Weights of a small transformer language model.
Size: 12 layers, width 192, 6 heads of 32, MLP 384 SwiGLU, vocabulary 4096, 6.01M parameters.
Architecture: RMSNorm after each block, rotary positions, no biases in attention or MLP, untied embeddings, normalized queries and keys, capped logits.
Training: a variant of Adam for these matrices, 169M tokens.
Each number is 50 + 15 x the weight over the matrix's rms, rounded and kept within 0 to 99. Layers, rows and columns count from 0.

# layer 7 MLP down, 192x384, rms 0.0808, rows 51-105, columns 128-255
40 77 30 47 56 49 36 45 58 34 54 08 64 68 41 33 56 52 57 15 49 44 58 42 45 46 52 90 13 30 54 68 43 68 53 32 78 47 29 54 51 57 40 39 22 38 61 36 47 62 46 51 60 38 31 36 66 55 63 56 69 51 61 50 56 31 56 05 48 64 41 67 70 54 57 19 59 54 40 40 41 57 35 57 77 50 22 66 62 47 55 28 49 63 51 34 40 28 55 24 59 51 73 62 24 37 56 39 59 69 43 17 55 79 49 42 58 60 30 34 68 26 73 31 55 54 49 40
49 59 48 40 75 68 38 60 56 63 32 45 49 63 57 47 32 23 68 27 65 89 53 64 41 51 49 47 28 63 64 51 33 55 69 71 66 55 62 44 50 14 31 69 29 49 53 71 63 64 44 36 38 44 25 44 69 47 51 47 49 67 35 64 35 57 55 49 82 47 32 47 52 62 37 53 46 51 63 34 75 65 53 61 44 32 82 34 56 57 53 56 65 41 48 35 38 31 43 40 84 63 64 29 40 43 58 58 71 54 55 28 65 81 51 74 68 45 66 80 47 56 89 41 47 29 61 46
47 39 43 45 50 68 48 56 57 48 57 51 45 46 48 45 79 55 51 65 53 18 53 68 53 38 32 67 63 36 51 48 56 39 52 64 43 52 38 45 51 42 46 33 43 44 38 50 33 40 65 63 52 79 44 47 36 82 38 31 75 44 53 55 30 33 89 68 60 32 41 30 74 46 53 66 76 24 61 51 59 52 66 46 47 36 84 54 74 55 56 58 48 62 62 44 56 45 41 71 56 44 88 54 68 60 58 60 25 56 41 38 40 66 70 69 72 23 64 47 56 67 62 42 48 43 44 60
70 58 33 42 40 29 42 18 33 37 41 31 61 49 43 29 49 40 36 71 29 58 38 23 69 49 67 41 60 58 86 66 39 21 77 73 55 37 35 71 53 36 56 52 45 54 46 49 59 35 24 45 77 34 52 29 47 40 51 46 43 47 63 66 24 43 58 39 44 56 51 53 62 48 38 27 65 14 62 51 56 54 81 45 67 35 62 28 32 37 38 44 53 51 63 42 53 54 48 65 84 61 46 74 56 60 46 33 24 63 58 71 29 68 39 62 81 44 61 75 67 59 33 47 39 48 32 14
39 26 53 54 48 55 43 29 07 44 38 61 46 30 36 57 68 46 50 76 40 33 48 62 67 52 49 16 62 35 37 77 54 55 50 34 62 70 64 60 33 70 74 46 78 38 47 41 33 29 35 50 41 46 21 63 40 46 57 65 35 42 55 32 33 43 58 65 60 25 40 42 59 52 67 48 43 52 34 42 30 38 69 41 39 39 32 54 69 42 54 29 28 80 26 54 47 61 78 61 63 44 52 84 52 52 55 28 61 23 67 62 53 21 50 51 39 53 38 44 22 31 42 62 68 59 53 48
09 53 49 43 62 56 23 63 38 67 77 56 38 29 44 27 34 63 82 38 36 61 51 62 51 44 46 62 29 53 69 48 35 49 22 35 47 32 58 74 53 51 34 16 37 30 52 70 54 27 16 51 65 39 42 42 43 39 73 44 46 78 83 54 30 60 62 71 46 32 45 71 48 06 92 37 32 49 44 87 38 84 66 53 40 61 33 22 75 35 65 45 84 53 43 42 83 48 31 24 32 43 34 49 71 64 47 50 48 57 50 32 61 53 54 08 49 67 84 46 57 66 65 69 55 53 67 51
73 34 67 63 32 49 47 50 80 42 47 48 48 11 84 54 70 27 67 53 84 61 37 83 45 60 49 39 53 75 57 51 62 27 57 56 73 45 79 49 64 92 61 54 38 59 39 40 40 48 20 35 65 56 81 52 36 49 63 44 35 17 29 68 44 48 31 53 39 48 28 47 32 55 20 44 41 57 41 54 57 77 47 58 59 60 50 83 57 64 62 47 11 45 57 26 16 23 58 74 25 79 27 43 18 54 64 56 28 32 60 46 66 84 58 51 53 35 46 53 37 64 42 33 60 48 51 49
60 45 59 53 53 85 63 55 91 67 41 37 08 75 51 69 34 36 63 28 83 69 28 61 52 50 56 56 14 33 20 49 66 53 29 48 42 74 56 38 44 47 55 42 68 32 40 53 53 54 44 64 50 59 36 63 62 55 31 38 78 43 38 61 52 55 38 30 35 51 84 40 75 57 66 40 46 53 75 56 48 48 43 44 67 68 20 53 45 24 57 31 41 60 65 43 39 37 46 45 41 58 65 47 43 49 69 55 50 58 30 35 73 46 53 44 36 52 23 53 41 61 57 60 76 19 38 63
54 73 80 31 78 50 61 57 81 49 32 84 45 66 28 50 53 58 30 52 54 55 52 48 49 52 57 66 65 25 31 31 41 42 34 56 42 42 22 66 53 30 36 49 86 89 37 29 74 61 44 54 54 52 34 49 48 58 50 85 44 68 59 33 40 62 26 54 41 64 42 79 49 52 41 44 30 47 52 66 38 33 56 81 67 59 92 54 41 41 34 55 84 51 77 70 32 69 26 61 61 51 39 41 50 52 63 50 54 61 49 22 36 49 58 79 48 35 56 63 67 52 58 70 67 57 43 74
57 57 59 38 65 63 32 43 51 28 44 44 50 28 66 82 47 49 69 43 47 47 37 35 38 62 77 72 55 58 58 50 59 47 42 67 48 56 63 51 51 46 49 49 69 70 46 56 68 48 70 59 55 71 24 42 63 54 62 53 51 30 42 72 61 53 61 61 76 68 19 42 64 37 49 49 45 58 30 29 41 47 35 48 47 32 56 63 48 30 79 75 21 45 51 48 29 64 53 61 51 37 60 37 44 56 50 24 56 75 30 39 50 46 27 62 60 49 54 47 63 52 38 39 60 40 61 45
43 70 63 56 60 42 62 40 51 33 44 44 33 30 76 63 54 53 56 50 31 39 49 45 34 48 61 51 54 37 14 45 51 44 59 51 56 74 35 65 37 31 52 27 80 38 34 47 58 26 50 44 35 53 45 41 48 39 64 19 58 82 67 49 30 54 54 49 38 76 54 66 72 42 48 68 28 71 61 62 45 71 32 53 38 50 52 28 40 68 36 58 37 43 30 13 72 33 42 53 67 22 57 57 53 43 46 40 48 69 40 70 77 17 55 73 38 48 75 66 58 59 57 36 27 46 63 60
40 55 49 41 49 60 38 57 29 57 60 42 72 45 55 69 79 44 75 31 47 34 33 36 38 33 54 78 77 69 26 72 35 49 27 44 34 43 70 59 67 52 47 27 70 49 45 68 43 48 32 55 56 46 39 50 66 19 67 04 44 21 60 44 64 52 48 71 66 57 34 72 32 43 52 50 61 69 38 58 38 46 57 29 41 41 42 51 44 58 44 61 62 41 56 37 50 64 49 61 70 40 49 47 51 32 62 34 44 68 53 46 52 67 58 99 34 32 76 56 52 38 56 60 62 41 37 69
62 41 33 97 56 60 63 48 63 55 54 39 39 40 42 48 37 61 24 45 47 37 29 51 30 50 31 53 44 32 52 57 58 61 65 64 49 65 40 53 56 23 43 46 37 27 30 48 64 66 59 38 46 46 44 63 65 56 40 54 66 51 62 50 52 34 49 54 49 26 43 65 41 38 59 36 58 63 63 57 18 83 54 55 41 62 53 45 81 43 67 46 40 75 68 51 63 25 67 59 71 50 57 31 60 68 49 47 33 81 32 35 49 71 52 36 32 48 25 70 35 73 56 41 65 56 66 50
48 53 60 17 32 47 22 35 40 51 46 87 42 63 80 50 61 35 71 71 40 42 37 54 69 58 60 38 44 42 38 55 34 32 50 64 38 67 16 29 54 56 29 71 56 49 52 64 52 71 47 73 48 56 62 59 66 39 54 55 39 56 44 42 39 27 46 85 51 54 50 29 41 40 60 69 60 38 67 50 58 23 65 50 52 52 68 61 53 40 42 34 69 57 52 59 66 49 28 59 62 59 37 32 66 67 43 72 52 39 47 42 50 48 43 54 38 55 67 40 44 48 46 42 60 38 73 45
61 50 53 43 67 32 54 31 67 47 44 35 56 32 64 58 48 40 23 68 43 57 60 46 55 34 46 50 71 46 59 60 51 57 44 64 44 45 49 43 34 61 71 59 59 77 30 36 30 60 54 50 37 80 49 44 58 33 83 42 47 45 66 67 41 32 45 24 50 00 72 33 84 55 50 46 41 42 48 44 54 38 53 53 29 68 74 61 32 32 43 58 21 27 53 54 48 60 25 60 38 27 32 59 60 43 60 40 48 37 73 85 42 51 46 50 65 51 93 60 52 44 49 60 41 42 65 72
89 49 70 50 46 44 69 69 57 19 48 67 63 49 40 35 46 68 58 30 60 53 21 24 38 30 21 59 41 57 39 57 94 61 55 40 80 66 47 27 71 33 30 69 37 52 44 56 74 63 25 46 70 37 35 69 71 54 84 78 42 53 49 49 60 70 62 22 91 64 67 68 50 47 55 62 54 69 66 50 61 42 19 58 44 61 93 58 45 68 59 51 48 46 57 21 65 50 38 56 25 40 37 46 38 48 30 54 54 54 34 59 55 70 47 55 67 47 42 62 41 57 55 39 52 60 70 70
44 60 49 67 78 79 51 19 26 56 62 56 30 72 40 55 38 03 61 31 33 50 41 61 58 34 48 48 69 38 44 45 66 71 68 61 37 68 29 56 82 71 41 54 54 48 53 66 59 71 59 40 69 47 55 52 61 45 75 35 66 41 48 49 71 24 37 41 54 51 87 31 43 37 42 68 45 50 48 66 41 55 69 42 52 39 54 29 84 85 78 55 52 39 52 56 45 28 42 37 63 44 22 21 30 42 58 31 69 56 24 40 64 45 38 38 37 37 52 19 53 65 60 39 27 43 42 36
02 49 31 57 69 51 33 59 19 71 45 68 53 38 07 45 29 46 22 47 63 36 85 58 49 47 81 35 48 46 39 64 47 73 42 56 46 45 46 71 37 46 53 38 60 75 25 64 40 34 51 55 40 37 26 56 33 73 59 59 41 23 36 41 50 56 27 50 22 37 50 46 67 48 58 79 46 68 59 55 35 47 76 54 43 52 61 42 62 66 75 62 65 38 38 49 67 62 47 55 60 53 54 37 69 63 66 54 61 35 60 52 49 58 30 67 57 69 72 41 45 44 31 55 75 28 49 55
44 60 47 66 44 50 28 38 28 59 44 62 30 40 58 80 59 72 48 37 46 50 50 50 60 38 54 47 47 62 13 42 47 81 60 31 64 51 68 41 43 71 70 16 63 22 59 56 64 29 26 30 56 56 62 58 62 75 35 19 41 57 52 45 46 33 33 52 75 41 56 65 24 39 72 16 31 43 68 61 46 38 51 56 45 35 15 69 70 40 42 59 71 40 44 52 45 55 84 34 46 38 28 72 62 62 49 37 37 58 41 37 36 44 57 30 65 44 53 46 39 40 56 50 77 45 33 59
47 59 74 54 31 26 63 72 52 35 42 61 72 66 32 62 39 50 31 59 56 66 58 33 60 65 44 36 55 42 55 72 25 73 54 68 38 66 39 84 46 49 67 21 16 68 69 30 39 40 39 61 62 61 58 55 38 47 57 67 39 68 58 40 56 74 38 38 30 54 42 30 55 32 42 45 55 56 52 67 72 63 99 33 50 51 53 44 43 32 56 39 10 44 58 59 45 63 52 50 13 51 60 34 26 38 49 56 42 62 57 54 56 41 85 66 72 56 56 56 75 64 21 50 28 60 73 55
47 42 32 52 48 31 58 47 80 18 57 61 48 62 57 47 65 25 38 32 46 44 46 58 62 77 75 54 58 80 46 74 67 48 48 59 48 33 69 61 70 61 31 27 36 44 67 51 83 72 30 56 72 60 34 67 58 61 34 67 48 30 52 52 58 29 60 62 60 35 16 56 62 54 68 61 63 53 46 52 38 58 57 67 31 44 85 59 58 71 27 41 64 61 46 72 39 49 43 52 99 52 50 10 36 31 43 60 56 70 16 39 42 37 75 49 67 42 37 46 50 57 61 36 37 44 28 66
41 79 42 51 44 59 50 17 39 39 43 49 45 70 63 45 43 43 41 43 53 63 51 35 32 54 61 70 36 62 52 44 40 30 34 38 47 62 25 75 46 30 39 43 49 59 63 49 54 45 71 44 50 42 65 62 74 78 49 64 50 62 60 46 46 48 53 56 70 56 46 39 56 48 55 17 54 33 51 62 63 55 62 33 70 68 54 69 54 04 44 87 50 60 65 63 57 40 36 50 65 29 76 27 53 60 60 48 30 71 44 63 41 54 53 61 38 32 47 43 54 73 45 57 59 48 64 43
56 62 66 63 41 64 67 53 18 34 49 70 59 55 41 35 68 80 41 33 54 77 56 42 59 39 39 67 47 41 45 42 57 49 47 56 85 23 34 30 55 66 61 54 50 19 30 44 63 77 48 43 44 49 45 70 41 57 67 57 49 66 52 22 71 53 66 43 69 33 42 43 60 54 55 54 47 57 59 43 55 47 46 26 39 32 23 51 68 70 57 54 29 46 46 35 28 38 48 60 45 64 23 43 26 71 34 54 46 68 47 70 44 47 77 56 57 39 37 58 55 53 88 49 62 41 55 44
38 63 57 51 42 33 54 37 44 75 40 41 26 38 49 46 40 39 33 51 44 59 49 27 23 63 38 31 48 71 62 50 49 47 22 38 64 70 39 79 35 63 56 53 42 73 42 57 61 21 53 66 43 68 61 70 73 75 50 70 37 31 55 31 46 40 48 51 45 51 32 77 32 35 36 30 17 46 36 51 59 38 66 54 58 43 23 55 77 64 32 45 57 66 76 34 64 75 57 53 33 67 49 50 45 47 86 24 21 32 48 46 36 35 38 47 16 67 44 53 44 33 43 57 27 60 60 93
22 55 36 49 56 61 51 42 86 42 49 90 57 58 63 52 56 67 65 43 52 76 61 50 77 58 67 51 35 50 29 49 34 60 73 80 46 44 44 49 67 47 60 28 40 38 77 40 34 58 58 47 35 44 37 42 51 57 34 47 49 43 40 55 39 47 27 43 73 25 75 59 43 64 35 84 70 15 43 29 51 62 23 39 71 73 46 68 29 37 53 50 47 52 54 38 35 53 55 40 63 51 51 68 77 44 33 32 50 52 68 39 41 19 53 32 48 70 32 47 48 31 74 60 60 26 50 29
57 53 46 48 65 26 51 53 58 60 62 87 14 34 46 57 48 61 44 66 59 68 56 29 44 66 55 46 66 64 45 31 39 43 56 38 63 49 48 42 68 38 36 59 51 68 48 57 50 70 57 40 64 52 59 18 57 66 47 35 67 55 40 55 50 47 63 60 60 63 33 51 34 37 45 58 51 42 37 86 54 59 34 55 49 70 63 59 39 74 65 86 50 55 56 80 29 41 26 39 83 60 65 43 72 53 44 51 43 72 44 54 41 55 60 75 47 30 59 49 41 65 50 45 34 63 50 45
47 46 87 46 42 75 51 66 40 60 46 55 45 29 53 45 44 57 66 50 52 39 61 48 56 64 64 39 21 23 63 36 54 43 17 49 26 41 31 75 61 26 42 43 38 49 39 37 26 30 42 58 58 48 48 48 64 67 54 44 46 46 46 58 51 47 43 45 48 32 36 37 58 49 39 55 31 66 24 58 25 63 47 54 59 43 36 36 71 42 51 67 65 76 64 54 65 24 47 58 33 33 33 76 57 80 69 68 79 38 47 76 55 71 40 49 31 58 48 31 61 53 62 49 58 36 49 49
63 31 51 55 57 61 65 52 73 30 36 52 44 40 35 45 74 35 41 56 42 29 45 69 55 60 57 68 20 35 57 54 43 63 33 09 24 71 57 53 45 45 44 61 30 39 31 61 51 55 32 81 43 51 47 47 25 16 34 55 42 54 36 43 51 61 62 93 39 58 28 41 86 51 31 45 18 60 52 33 43 42 62 58 58 31 54 55 45 14 70 56 78 55 14 31 27 57 53 61 43 59 58 23 44 73 55 30 17 41 55 67 34 59 25 44 55 55 76 63 37 30 35 41 16 53 63 59
56 35 49 62 33 56 37 57 49 46 64 27 45 70 69 61 40 72 33 36 37 45 45 40 37 72 59 43 51 62 45 62 69 65 46 86 49 35 55 43 51 20 44 58 62 36 67 74 71 59 67 56 51 75 46 41 54 54 53 22 57 96 73 41 36 81 72 46 49 58 34 45 65 65 53 33 54 52 35 66 35 52 39 38 55 34 38 33 60 33 51 61 81 55 62 68 16 46 38 55 50 30 58 22 28 43 66 28 55 71 49 40 57 33 73 47 50 37 55 49 72 43 59 62 40 81 57 45
57 45 59 42 35 46 50 30 47 50 44 56 35 80 47 60 45 58 55 66 31 80 80 39 41 61 58 47 48 40 63 68 47 54 64 65 21 49 40 57 38 52 62 69 26 46 38 59 41 72 59 56 61 61 36 17 45 40 40 31 51 41 42 39 36 56 73 64 38 62 57 56 52 40 70 41 35 31 57 60 54 75 67 78 57 27 58 55 32 32 39 33 27 42 52 47 38 43 38 70 45 62 25 49 74 27 34 42 35 47 51 56 54 38 64 71 41 68 59 58 45 44 43 56 60 23 48 63
41 49 58 63 40 38 30 67 53 43 75 25 38 51 62 52 55 63 69 58 53 52 60 31 44 49 16 37 68 64 64 72 53 39 64 63 40 62 29 38 57 72 54 66 41 53 32 56 66 49 22 36 54 63 50 58 57 39 21 69 26 26 43 43 73 46 67 49 35 55 36 23 59 54 38 11 67 44 50 47 64 39 44 68 57 43 55 24 35 58 53 75 52 49 49 59 35 49 51 33 34 63 50 41 54 27 61 43 42 62 58 48 48 33 34 45 53 54 40 64 52 41 46 47 39 70 65 35
54 60 27 53 72 59 70 75 70 67 44 43 74 58 70 63 44 70 54 65 64 39 27 54 48 25 52 48 42 39 56 57 57 44 67 38 53 57 63 45 56 56 38 63 25 35 49 58 46 70 42 58 53 41 68 43 39 33 60 81 57 44 42 37 53 36 65 65 25 42 29 31 46 30 28 31 41 26 61 52 44 49 56 59 59 78 35 20 62 51 59 49 49 44 48 67 29 46 58 32 63 39 65 41 45 34 50 57 66 54 61 61 50 28 38 63 36 44 55 40 28 62 26 53 53 35 41 46
50 31 29 36 68 61 43 35 68 54 45 77 45 57 45 49 73 59 14 51 64 38 38 51 25 44 69 48 41 60 36 33 52 24 68 34 39 69 56 58 51 46 52 43 56 40 57 32 42 61 54 68 28 64 15 54 57 37 40 56 32 44 47 37 37 59 53 51 66 63 42 69 71 71 40 51 55 38 41 61 47 58 53 48 49 66 54 77 53 06 44 53 55 49 51 55 59 27 36 60 44 59 49 68 24 65 39 29 09 68 37 51 31 49 48 45 75 43 59 49 57 66 55 55 40 15 48 38
67 45 38 22 50 59 49 37 61 43 45 70 46 54 61 35 84 78 75 71 38 71 52 57 48 45 66 49 73 50 30 65 60 55 65 54 45 38 70 38 40 39 54 46 37 66 59 42 46 63 52 62 44 51 56 51 54 43 43 41 27 29 60 61 42 27 49 86 61 79 52 40 30 50 62 68 51 43 36 48 47 44 53 57 45 54 62 49 45 35 45 44 40 99 57 23 48 59 52 31 77 20 48 65 38 39 60 41 52 45 40 61 41 41 37 47 70 44 57 58 44 67 64 60 30 38 53 57
50 50 68 38 55 73 60 37 40 57 61 38 66 16 37 67 44 51 68 54 55 24 49 40 34 46 54 59 61 61 68 57 48 00 45 61 44 60 40 61 47 41 45 45 30 47 28 56 43 39 57 31 33 54 63 41 52 77 65 50 33 48 45 71 62 44 30 57 42 51 10 32 61 58 53 53 41 47 71 45 41 46 39 56 54 47 26 52 49 59 49 43 36 11 32 52 50 63 49 43 58 65 41 79 46 25 32 20 52 58 55 37 40 56 40 47 68 45 40 73 43 63 43 37 45 65 60 68
43 51 75 83 24 42 36 66 47 36 54 33 44 47 42 61 84 49 61 47 41 56 44 69 71 62 26 43 54 35 69 58 18 78 44 52 47 29 42 68 37 56 78 33 50 35 69 72 39 45 29 31 29 71 33 59 42 53 45 31 41 49 46 20 78 46 34 48 55 52 44 33 39 50 63 70 62 52 62 51 50 34 60 58 71 39 53 40 29 25 60 74 19 40 32 68 58 58 71 58 74 67 37 67 62 60 46 74 48 23 48 24 68 65 30 46 63 56 62 48 40 20 54 73 54 26 29 69
30 17 51 59 43 36 40 57 33 41 68 21 69 37 71 59 49 20 09 43 54 59 55 56 51 48 34 55 63 33 62 54 49 27 61 52 45 43 45 04 65 55 41 31 37 15 45 47 46 41 69 40 77 51 61 50 53 18 41 50 79 30 69 53 61 65 45 13 36 57 57 39 48 53 67 55 46 51 25 55 47 50 57 53 63 63 60 59 56 44 41 56 44 35 41 90 31 38 60 77 71 43 50 68 28 35 53 68 82 24 58 70 35 64 21 39 25 51 26 29 52 48 56 53 50 73 27 35
64 50 60 52 57 66 78 24 57 67 28 41 40 61 47 45 59 51 50 51 61 57 58 21 52 31 36 59 55 35 34 27 27 52 31 41 43 42 65 61 46 33 64 32 49 47 26 23 44 25 35 55 34 55 49 52 29 62 72 29 41 40 48 48 58 51 56 53 44 36 46 75 75 44 49 21 47 30 71 54 51 34 52 53 38 46 52 40 56 63 65 28 74 43 52 68 55 56 65 45 61 55 58 51 62 15 65 42 79 31 40 69 45 50 63 76 57 73 59 67 52 64 77 64 56 71 65 58
56 72 43 54 32 17 55 21 62 40 73 66 43 55 53 45 54 43 28 68 32 30 67 45 44 34 50 49 58 72 52 51 55 48 39 20 60 54 24 47 55 52 63 49 28 70 49 48 56 43 18 40 50 62 51 26 50 55 29 68 34 36 40 50 33 21 48 48 35 29 54 49 45 56 38 69 29 63 50 47 74 45 55 51 44 36 58 43 59 58 42 55 43 57 34 37 54 29 49 59 71 55 75 40 62 47 57 49 42 45 55 63 30 31 39 73 75 76 32 42 31 48 63 43 47 53 43 58
53 44 59 71 55 47 65 52 37 41 48 22 74 52 69 43 54 49 45 37 23 19 39 79 53 42 46 21 54 55 48 35 64 33 35 25 54 39 70 47 52 60 33 52 61 62 55 67 68 72 53 51 48 54 31 48 65 32 51 46 61 55 36 81 55 50 70 67 38 20 49 40 61 45 72 50 47 58 44 74 57 55 38 47 33 26 32 45 49 50 08 68 62 42 50 55 49 72 52 28 56 27 71 45 24 64 42 50 62 51 51 85 56 37 41 61 54 40 51 52 58 41 64 50 67 74 50 38
53 30 68 68 53 72 46 76 24 47 41 35 36 49 43 62 33 48 34 24 70 48 55 39 41 18 60 39 44 50 62 50 43 35 62 63 46 62 52 42 60 64 67 53 47 31 46 44 42 43 50 60 44 30 81 40 68 41 56 36 34 53 53 50 53 71 63 25 70 46 47 38 49 50 48 31 50 59 28 40 43 62 68 37 73 58 47 36 63 46 42 61 43 60 50 55 50 44 41 51 57 54 39 69 46 36 31 47 62 35 79 70 58 48 33 55 50 40 48 63 46 37 70 40 59 51 19 36
54 62 56 46 86 56 34 54 93 48 37 65 55 51 15 35 61 34 46 46 52 46 66 81 60 29 56 52 53 47 36 43 60 24 26 33 40 54 34 33 37 20 50 61 57 58 43 69 48 73 62 56 52 48 40 44 32 43 63 49 40 40 38 33 57 42 59 61 51 35 55 28 44 38 19 70 37 59 40 63 63 52 28 53 48 50 37 50 46 45 43 46 67 67 31 50 33 43 51 44 49 58 64 30 52 63 50 35 39 51 41 40 43 50 73 49 59 48 51 50 65 68 46 54 34 43 61 81
67 34 41 45 28 52 40 43 23 65 47 45 43 67 35 27 35 36 59 38 42 61 57 50 57 60 76 45 39 48 56 49 42 36 37 43 57 62 48 44 50 15 48 70 43 48 73 52 37 66 48 70 48 30 40 39 82 65 41 81 54 40 45 49 61 68 48 29 53 62 67 45 46 37 44 71 66 77 61 52 54 73 61 44 53 59 47 48 60 28 68 28 52 54 42 17 59 18 57 50 29 41 39 58 33 48 38 66 39 53 54 34 54 68 72 25 53 60 32 66 50 43 52 42 40 48 60 12
32 29 67 54 35 52 69 36 09 33 45 62 50 45 48 67 76 61 39 36 52 73 44 72 63 46 40 60 64 40 65 56 37 62 73 40 49 56 35 62 50 21 73 76 37 84 56 35 72 57 65 53 31 61 41 52 49 51 55 36 47 68 39 29 37 64 45 48 64 77 30 18 40 48 33 70 55 18 47 61 44 33 48 58 76 77 43 56 62 50 33 48 52 62 52 24 32 50 66 31 63 64 33 70 52 62 45 47 27 65 38 49 43 32 65 75 49 69 56 49 82 51 52 40 45 29 70 53
46 22 41 29 31 20 45 63 18 62 50 67 50 38 50 63 54 79 07 61 26 53 59 40 64 19 38 32 30 60 58 58 42 30 36 23 37 57 50 50 35 25 62 45 55 38 34 14 33 31 59 50 35 24 60 51 43 47 21 59 45 56 08 47 27 24 50 40 40 45 66 33 43 71 52 32 60 23 66 48 58 46 40 62 94 43 29 42 60 79 44 47 16 59 70 41 43 43 84 51 45 31 59 76 37 62 37 33 48 24 57 49 36 36 50 51 39 49 47 67 41 43 65 67 79 74 31 66
31 39 45 20 56 65 32 65 30 52 52 37 54 66 49 67 72 61 47 52 58 48 71 61 49 60 61 72 51 32 76 56 56 45 57 60 48 50 67 44 57 34 52 56 71 37 31 72 42 51 72 77 43 59 68 46 40 35 42 35 36 77 63 50 56 51 40 51 54 51 59 45 47 49 38 61 58 29 42 31 55 58 51 56 52 44 52 54 27 49 51 29 60 63 56 45 58 46 49 56 36 33 40 29 65 50 48 22 55 34 39 48 41 40 53 56 49 69 48 41 36 57 64 55 53 59 71 68
55 78 70 62 40 60 68 50 67 39 55 67 79 54 52 50 50 49 60 60 38 41 55 39 60 62 67 46 62 51 50 41 62 65 46 26 24 49 14 81 55 68 40 52 66 51 55 72 41 48 53 61 58 51 43 68 58 82 65 63 56 53 34 46 74 69 38 72 47 59 64 42 61 33 54 45 45 30 45 60 62 74 64 52 55 37 21 35 53 63 41 42 36 60 38 28 46 39 61 55 38 57 57 17 41 61 64 55 41 36 28 39 49 38 65 65 45 56 66 49 41 53 50 54 42 75 52 66
46 62 82 42 54 44 39 22 48 57 33 51 67 57 40 50 72 27 45 61 38 56 59 53 61 55 14 61 20 37 41 45 80 18 45 48 57 17 41 49 67 42 26 64 40 36 37 55 61 44 44 62 73 48 27 63 53 47 57 54 32 68 70 77 66 55 55 53 32 47 32 53 60 43 43 37 47 61 16 81 52 44 55 32 37 52 51 47 32 53 37 52 52 73 58 56 57 43 50 54 55 51 61 48 43 33 29 52 33 45 34 32 76 47 42 76 52 53 68 62 73 49 58 36 53 22 41 56
80 42 39 29 57 57 45 46 60 60 70 27 50 42 42 71 63 61 69 26 60 29 66 37 46 67 58 58 55 35 72 55 47 50 29 36 30 65 39 70 44 68 66 25 29 70 75 46 55 62 54 37 31 47 61 43 87 45 41 53 63 65 86 35 37 12 34 39 62 49 63 48 53 47 57 50 55 52 29 62 57 54 61 45 59 41 50 60 74 61 29 59 53 56 60 52 41 30 54 66 38 13 73 20 43 67 57 61 69 61 41 65 70 35 58 31 48 82 56 37 49 62 46 83 67 26 42 36
37 68 33 39 89 54 73 54 76 35 46 74 47 48 68 50 38 69 57 48 27 44 48 78 51 57 25 67 40 39 62 55 28 35 51 49 57 29 29 40 38 46 64 66 65 52 57 36 58 57 53 17 48 40 61 56 56 62 60 78 57 49 47 51 58 33 81 51 77 55 17 47 51 78 60 57 51 60 44 50 40 37 51 33 29 45 81 66 51 24 33 30 50 31 45 28 62 56 55 32 52 40 72 56 35 44 62 24 33 61 26 57 41 50 51 52 49 56 22 73 63 28 58 30 55 42 45 39
64 49 49 35 43 59 50 37 63 64 56 41 56 41 50 50 54 60 47 63 21 79 44 40 53 32 46 29 83 18 53 73 65 67 50 47 53 58 51 42 43 32 25 37 80 59 50 44 37 65 50 39 64 48 17 56 43 40 32 32 58 63 69 63 66 43 49 50 57 49 49 51 44 52 52 50 78 59 81 44 44 66 26 37 62 53 78 48 51 51 73 43 64 29 71 67 41 65 25 57 48 29 53 63 64 71 81 51 44 39 51 57 48 90 66 72 39 43 75 44 57 52 71 54 54 57 41 62
36 57 52 46 34 57 39 35 31 57 44 48 90 80 61 52 18 60 62 40 51 49 55 47 60 59 32 48 52 73 41 55 50 63 47 66 53 37 51 56 68 59 25 45 45 30 52 42 49 70 59 60 75 28 63 70 66 50 54 31 46 64 46 40 22 39 67 63 53 49 46 64 55 55 57 76 56 55 64 55 51 66 60 54 45 67 24 55 36 32 46 35 38 42 51 39 61 52 31 42 64 56 47 28 89 30 83 56 37 64 52 45 45 50 65 57 56 28 70 40 45 81 34 48 52 19 75 15
07 59 41 37 41 34 56 51 62 47 75 45 44 24 58 42 61 40 34 76 68 57 43 64 42 56 19 49 37 62 56 17 66 32 45 63 73 39 47 68 51 43 48 50 26 20 41 44 41 56 44 41 38 58 80 83 62 38 38 35 37 33 67 71 39 42 49 59 53 35 51 51 50 45 29 91 57 70 69 36 64 50 54 42 49 12 65 63 49 69 48 50 42 59 44 47 26 54 52 35 63 37 31 43 54 81 68 50 38 63 53 48 62 63 69 22 79 44 52 55 26 57 41 37 52 77 30 74
58 63 62 33 47 56 54 70 48 22 56 50 33 70 29 63 50 53 22 68 54 71 69 28 69 53 58 40 31 49 74 34 50 69 70 62 41 63 43 58 53 64 33 64 58 44 19 35 85 41 42 47 40 43 15 66 51 62 78 55 33 45 55 34 69 57 76 38 29 37 56 41 49 15 47 63 59 49 42 44 70 50 60 44 35 31 46 55 55 77 89 66 69 65 54 61 63 66 29 43 70 37 48 42 53 54 51 48 49 49 64 41 59 48 33 58 61 49 60 29 61 65 56 53 43 41 39 55
43 70 54 33 29 35 31 37 61 23 09 39 64 78 46 18 24 61 58 41 17 55 74 53 47 23 55 42 48 60 55 52 73 61 40 67 45 39 46 57 64 58 35 50 36 46 45 64 81 44 45 45 80 58 13 78 32 59 61 74 34 45 58 62 36 64 43 41 46 61 31 48 65 54 25 67 58 45 51 41 64 46 52 57 56 28 43 44 52 54 56 37 62 30 66 49 76 48 67 57 65 39 38 35 45 40 53 53 63 42 50 41 51 31 70 38 55 52 57 44 43 55 54 38 50 69 78 51